Part of a small language model's weights: 5 heads of 64, MLP 1280 squared ReLU.
Each number is 128 + 32 x the weight over its row's rms, rounded and kept within 0 to 255. Layers, rows and columns count from 0. Numbers have three digits each. The size before them is the row's rms in percent of the matrix's.

# layer 3 MLP up, 1280x320, rms 0.26, rows 1040-1080, columns 0-79
104:165188130101132095164135070103177132099140096136135085156152139140156087142142129154152109140128125107089114123077088096107134146097115113140151126140111194180085066099108190107148191115086073200090148082140111123095077059159137148154113144
096:096135146101109148161191128122161090115153123148131130113117131144143129111090111078175141092151108135105143103077134151074125117106170093095112169170148082155118153160154089145110166132097132147113117115149123161078166061132145104102087146
102:099112108121117084092131105147135093095109093158141127106186161093079074112106121145153122122056098188096133103104145084088081089129116118131106098125052112123145164078181129128122138150115143150103144100114118177150141116164129102145140167
084:105084176090105144157134107079126132127131141143110135174169155118133121165138059179153172123082101089159116099121160102153114107141097117086113099128166118148190119100091116125133142111087088168097126090094063135116095124165155171127150125
103:119107113117087123133125156109106108088085137106131126150073189144099196068112098104196115100182127098159101085078083114198203117064109108114153116128154122132173099118151198112124103144134075120160160162144160135091191149139127136143050120
103:157142105143057101179106066153181115116131173132144141115154125111107119130122073100158124097061105166123115137085040153133180176094105126127148114194072119107128176168068200000106126132143131119182183114145191175136136097106140123103126162
100:069128091164102112116121136139093115107160099157107127159140134133134141161162141106105142136144093099085121136139136130140161152130137096104119149155076133101161021125113122129070152130066142125109159144071110121145142074126112169136141177
105:167129099179160162156109116093106128113141127135063082086062106131127157138143109113148069141088118096153176025175124088117159148113151130124114166139112098151159129150126078140089157099145202115077184121099086082123082144122093170076085110
111:101045136158154090149135108112110114138096111103158190132143151172126128132129124153116090191102149173140140132116125131121099185119076122163086111104127133136136174184146183147121105179113157085109112143079066116033153093146138143120124154
119:120161036178130128098128145132148082127109145086116121117181053136115124079145128086170191082153162116096083142110124154084187116158114108100181131092078106074085094136144155086119131092143135133137135159106167124150116115193143090049159118
115:118093090076109148117093156181146159161105129147051059117184060110124085074127155085124095167111123121135057073156132072153137102141132139128113166113140151167157195090139109113037101130172081122098101128204143112150155109105143104159160161
127:156159106088111122082028116094128114120108169123061141149126186105110134087165146123163165115153127128139165059087152211144189100142094118108117098179063123172118150115126220124119117161156159120126151127086152147072154123178148119159203116
102:062043085094118095086100147135174153113165103062188099174161125095149135138096168119155125095163103074132115098077147168141095186067098145113143093091110118127155122086107120100109143142097063162137134160113144150113170155104100126121079060
104:098129121149142203161125143133152103110140154083143070103135160101164104113117074205187170154151179083184199169093161138174169170101095111000186156123107162118088141169140169014109189198127180140099164111109098156172096140104181163177184116
099:158112113098168102146076092094116071095161125153092070100106134168087051088093142172111116131141131170151193113100122117107129140121178166042170155112146075123148139109077095062154145167151053097139148133108156119151147124157157122120127149
105:072121142113184165135120101182082106145129169126091196166124138072126131143129105161142185109110121105108083121102098122094088151136149161124108137103140091091158197110148117132098153113134065083151132129128118102106130144163144084129133122
124:134139167138131117180131124125151139113109094087117126145099142129070127106173109157132120085159172149168125135102145130189190121131091132115217125190173118109175135069155110139093125092086099123137130138192124154071161096137129169164168166
113:123132110107165128131115144222099091152105189044110141182122123119116161086172102157092157098056116104117130175146127188164134216051151126096041078073139077132120161103123129176117146092196166115104110104189096128162200105115066099077153140
093:119144154140090117116101141139153114057151162060131146113117142124167098080130151205187054063134107134116122086149055068152092187112070148111165129101140175080112195132114093094136123131184118111129135078105091080111153141091121194065108168
111:100070061110113157105192139179131162103123148152155102111165150153148128105095106126120111141128131104142130176124165163138120094091146117169187149190194151094136057119171162162117127131163093176152189153127121041081157157126132134197112173
099:073116124210089132163118123118147101092135143108152114149162106129151221145140143144173080051117111095093135153163068173169128140114127105072116122129144122141124133074098118150144099072076113191152114118167129166120142145134194151133153160
096:131143151102145095108055117111193125112126171149115168127104084086111153088127095130157132126135145120135132138115132096084134127135074046204143054153108147117171100160107104117115135203151135076101122125101138140113144103092097111156103141
098:132181162128107137073137131111146151168125119154111108096097079103068129122097142156165115112109075146130105151129167173173134151127021069133143120150098100111087173093127093138117170211134142090125107128161138125086178168144144116177148075
080:146121170157150117144156118105138096168090096071111150079241130147139113110118128142147164125214140120151113112137149087105104162122142110095101136156099130153140134093129161170135074086109104159106103115128123091144177077170100080188100140
103:121155172164193132104108119104120102134133111054119105154153130086155061170151084109135131175153159084108155108091074090129130118109107104099187121121082108107178126135122129083193110080146157069157131059149102091148094139100068109148224213
103:059142136131204096142215131098164055144110102194132087157114146093139138184134070156107141063181149170115098133073164182157112095108193157051111105146111156116110140123161159102115162144125082114139173182103079132109092076146081139104149133
113:128146096147113093130101182123132174108154106128202131134161142150100077099090090128113091100129143138130155142160123157134087105145120106168144155098133108184182115148163131079127108102107140102139094128110117077060095098111108137153126115
082:150151187099178148125095137110162068122092107113096192205109103132155116106116068127127138154133146122114091117121104117105141107140139143164163111133155081157145072163211183105143099167157140103146101161112121146170104149118161123161103150
103:148117163137086148125107133117138159148095103098091116152139153102131172140149147107132083162115058128163105149181143156148137146141098117127155107116117133126192085151143093134090117113084088087127169102149146114102136119126093089112111092
088:068116107050096135118156173124134099143156130128158087168073124178122138127111135090127106116129132096142105104115089065097094126069086097138193158072008161147170109207140201142176083113116133135155136098075142165129084115162070150134079184
105:138083131140124145107125131141095137169111134110119108121099134122129048132090063105117125117113118126112097083141126098143145175118122141161168161166158169133165095134073162100125146108136090115076140128126168092082162135082181130125122145
071:046165093104088144093130130162128145128122091097043113125102123089103118107158155091141162121088178174099105135120133099129083121089114132161104079072130119112140195118125184162134120084071100182101099113136102212102140140181095145098115117
122:084151154119167180213124129092173151151168090137112163119114143174084127139141093141150085102175115113132115133097099130118039093128137164095124115192123098124186113144109162146100144137076136076121135089133098072103091139136173144187074125
119:130116071162129081157109132099102108097110119169176137121131130101151116124105158124115105129085110085113151091113122091115122135121095122112152142185085144083077119132144194126131137104143136107081127086117133100135138095093118067100066198
082:121065114143191143111100077146133104064140110145179147132146091080110103157107050210161111105100135161109097111139099089157153190141156148143133115133053122101164138126104185110156079103123160134132142150133105147159120083079080096099178118
109:179141174078180115143113161159125168191118121066174131100164103126120122113086083123089183121093127094094119180127117076114128180194149057130125158129145121119115116123166142179076096107150156116138093145152103070111151129133148157106153138
088:091151189098120154148162019108103149129089115120144161150183090137095126112101132140142135168166119122154182176164136162156178110143101113109122111133120132134124141122099148122144113134145118130116075178060190171098100149095176114143119162
099:172154176142136113136149121177113124122070086150144121155104124148169093119193127154183147174094132136088117099145120084148153169136144103127129131080215144138090106110146103103065119142169114077176112110203130122176080122094042122127152112
105:125141157126098162209174151147062163110123127084093141143132129108174108150124118072149143179130130133090102182131113122084138139111125112125121135133074061074155079057091138113118142117170118115108156142181087153164099091153141119112160140
102:143124126119108095151139133202139126128194095121137178150107078144158126145121115115107129196145117089220103145196136149124137078085140111213091121179153097169062186165166095133088140163113150159121148124165134146119149111181122119180131180
095:145119172068147122180131129115111124152114098150150091140131097113166149139133133127120101124062165164141080172088113156136144167175152110081147179148144134129090140129086152173123139098114169097189121101133169137167190113111124200104153187
# layer 3 MLP down (transposed), 1280x320, rms 0.0441, rows 1040-1079, columns 0-79
103:137103154093136092122087130105094125181176120122141138135164122108170111120171099151108094086135145107155080110159164118161168116179140180117117095101103152152167140118152147145147178172179129133129149131104144097139175089067153175128112119
099:099125180073113147113103166107123115178159152174120118071129115127084096084144117073118113054144142076191155033111091107115097173088151145086099087125177159080083147167087097180151138118105154094125106127155125143130177080124152117157059106
099:190096144072170125135123107060120146122100105145156124157115089113106158119084105094191112091061094143085103104146164137143157133130081140111109067179196153145147144057127097114173098153098132164084147173150176143158103087117116145171113096
073:110135127136122161154128108077113063107166137131062132093088122076155140119106085128148122116203107151136131106132148140091132103135160177110174171131136104108127158180138120106120102114118150097187148106150185107161138109163124115109142100
104:114092150148147153145071116149143138078109130126150122155176114117087075126078162186139130126118131128142114101151163070097159147199178101129125151140145101150099130151133091137099080113086133106143163128139137111102091104108152127146124100
100:169112177145072155193114147143160147163129154113134159134154132140102115139095141121128144092105101120080109134120107151082172178112126162091102083175085127114148174093169145084118213110103108126128172119092082128151200115096120077118093102
096:131131104154075104084122118140143168106117141165131168171116171139149090149156114141132088104132160088114160101109137155137118128080156146070160091114039129054118092158100141129072142115095130174176160150103141086191141127080114068130103150
107:133135134071130184101120086113106121146099182148135170134132111129134130074144125146121121125176143117159094113103067089107106103158155143134139098145133121165132156093083110143103112144157078196093145148099110166060106149144133111089147141
105:196140104097123105120134148110095123150124123128127165141112134113142126138155150149103166175173064129145160057150169100190113106153103171119033038139113143153088130163128104120133121128144176149075127104153119122147123134155169095153175120
112:149130090092116097148131103066150110151088148139161149104081060153164146114136093112124148099131167099141128163124078098151165094125146101116107122161148125100089177138093131140054092099111152138164153109081094176080127133094148085070168090
108:107079097168069121110143147102108102066091144122084176114165103117141073111127107133142166154164135115119130192083125110144150154095158176186143155199094108201126105179154138067148128150131098090144089089151162112097108093122133159117130095
119:111162141141155150145068111156156123061127165096115104131103123142106137158154162193125116138120174116145085123143146216111112109160064066144079145151119122149149134165154187071168148085062104067146100109067097200118113170102104112118152194
100:117079136138222119121114085158170124105116166135143097126155122139077149133123152173121119119120145135109144137077144128069116117079170111111139070161105206123115118172140107097107097173138106111123141143131071116124122078179126149128171108
101:196134119167129157151117158085114145082116152116133137167118114058166150115115143111145126104118180127074107140167125135127102110149090138108113096116127036104125121138152046118113141101153121156129137103079160158105155160084134179089092098
103:152102117173097134125116124116103110122136089149050127128124057058184107123147144124106129116113106103145200164118143150142138156108073120144148137121088141046155134108031114133106138131181112105120154165060060073133141143139080151129151078
095:179103161132109169093104114100107149128102158090144194122127121121098121156173074092151120129116113182077104127112120090079114107088081144126135139096126139191104177131130102121088158082095147157113119092128129096135090136158170116132118114
118:127157117148123116154080149098161122092187180113112148123123129163113037161132137121133085089101066102185131086105143175144112125115165102118136203135165110134187121150141101166172094087128119115117098096141085154131168109163081105150116174
108:155145100164110098139141128172108099156142123117153151112196113140137115127132151190115145179169124117132146149064110184177100109173119161077145141142131070174139126085165146094134187107112100167088067128125106156193063152083117122194082149
098:164172123174155085115069128110168067106134144128155098101139141048122097104122146154114092083128158180110189160086092103126155104107184112110177108119138114174166135095146100181092140150131181117120130147130154123160066110132177162130114147
112:123136138089154138152167123109182066119151093120213106130146155126124120161125174141134149141148153099060149122198099106110154153105128149077104114127046088154116155162125185158216121082078183107109068120108066110144157187139191095157122085
099:196117133095133163140157141094225082117164191095114099139173109208159151138100113191131096086084136108115156108132140112119114116130104138108138124096100164129119114099127104164136120156139161071148148101130135173129135150064163130075156102
096:155126152137098142092094116069093118127123122111145094131145106123103144166145125096105117152079100162135165214138101102096184065142114155097086043118127155174128052104142080131047158093132096125129029127160209051071071129139105136110102146
101:186128147154091106125160107163114137159113115125134132101123140142107098155154124202064103133133120121192147104112093150118127145173152145157110148128135165173058154108082150147074140113125092179149144120111078177150138117127193127129144100
089:154130162124136104122128138132154142110116172147153151158136141132176076070143140114133056115098082137132183200130101148148122102144113175175083109135121132079106094155126199087112085103098144100133145103194115141147188188080157154133166149
103:082096129124147115117149150094108152125146094144102149088112129138104173084133123074143195097119153115075080114172114102108151123105192103158140141154188141103119087096111120058151137072111201160148163157128142144085092091129159115073114133
103:160172129090118139100109128103095091141145142128142175127112149100132167133161089157156099163163145154175141142122126178146134113105181179128070052153117203142124164173134121101146112134174172116135164086112129089147143159150118080088129159
106:165099117155097087147119148095143168172153147084110140141100185142100118129150164143098118086095153178128091142156141108144159110124137115174104093158142119176149135089094116122157132151127078134128120196130114143139142141143105103134128136
079:100134174142113126144123089130089136147144156081152087094151142090088099125076119163150135097090140139105081148159104167138121167197152109107118095109088114118150142064070106084136143127111156173121137143140150122154145082123163120119104162
104:128141151118126168137126098121100142193133156114113105128122122133191122100114070112102159048070142145128122114098118190098184120150130112068079119176142165173094088144128153087155125112143160113096165140089103136121151105129158089202156156
099:167156138142156123118129164119028114153125126150118109154161176138124052113162160131101147145116142126105136126086145081100151102064174089077140136133121109045229159177145108123063086103148141080119136125150106099123076124148089094109112146
108:114145119149160165114139135165151125111165187082160107172083138169141177155173124116123097108124144085075101105134095114138127091145098087125177142142058156129175139098117045096141103148067013109167121166116115075109107095177104160188148122
069:128133173124212181117149096141105136119102080112131154129167097159202111120068108199166075099127139176178156079152114103096140158095177117061180187125084099101169141127147120129118136186115140133138182108113071099210101085087111139127160196
112:183112082084167128150178181198136152162156217126160153088137166147062193158148151138157096165131116111098149117144114169085121122131161145153137081130131148183105095165130170113218164099071105113116121096100133089192172136123139174179134206
112:131169133137104112095121100080122104044129136116111192095083136138083149111098149153112137125105155122111160133147173125131110104087124113136169095101132130153113101134113110126159131133106153097156184098130143047126115130089098092136110117
080:144127192171062116125123139079133103094131174088140110069098081132087132151118158090133150108122092122185146105140138105083168111096098181117176106175131144175101092154094082143156128102163129063145073113130150138135184147096118093075147130
106:131116124195142090076113094209167142048115115053142107113071188193116078191079144147168176157090145164138193117096078148159070161147179150155145064122111150079153129120156079126134144113086107089109151116117157126185160115168090139145170146
093:098101139162188130101142176144138146122134125123133087155091171140162072179096146153179151113087108172121065181108147136099162135139136163072219107128127133132080159084172121121166153084151185121088141175172153113122173176159158137083113123
099:125170125158149129083126174146198077097160053126155132157105128129104107078112118162144118087137125158123150134150148185184121142072144154112140144110078172169135074118156112098171145109097162154193137113139081146069114118129179107095135153
107:159122076163094133154209202141165118174136146094095145095098141057164126121131127120171119106196144168087113146158140171148128179187123131116101106189080081051109094165066117142115085116104139130134142092166076109165124178137106090113121098
104:146127054141112118125093087133066122155131089152135092102149141102107147141120121076158141110080172178127165145135148134125130147171121077072136097144112122107134108152185173136125131098100075110090161117110159131154150126172157166156086139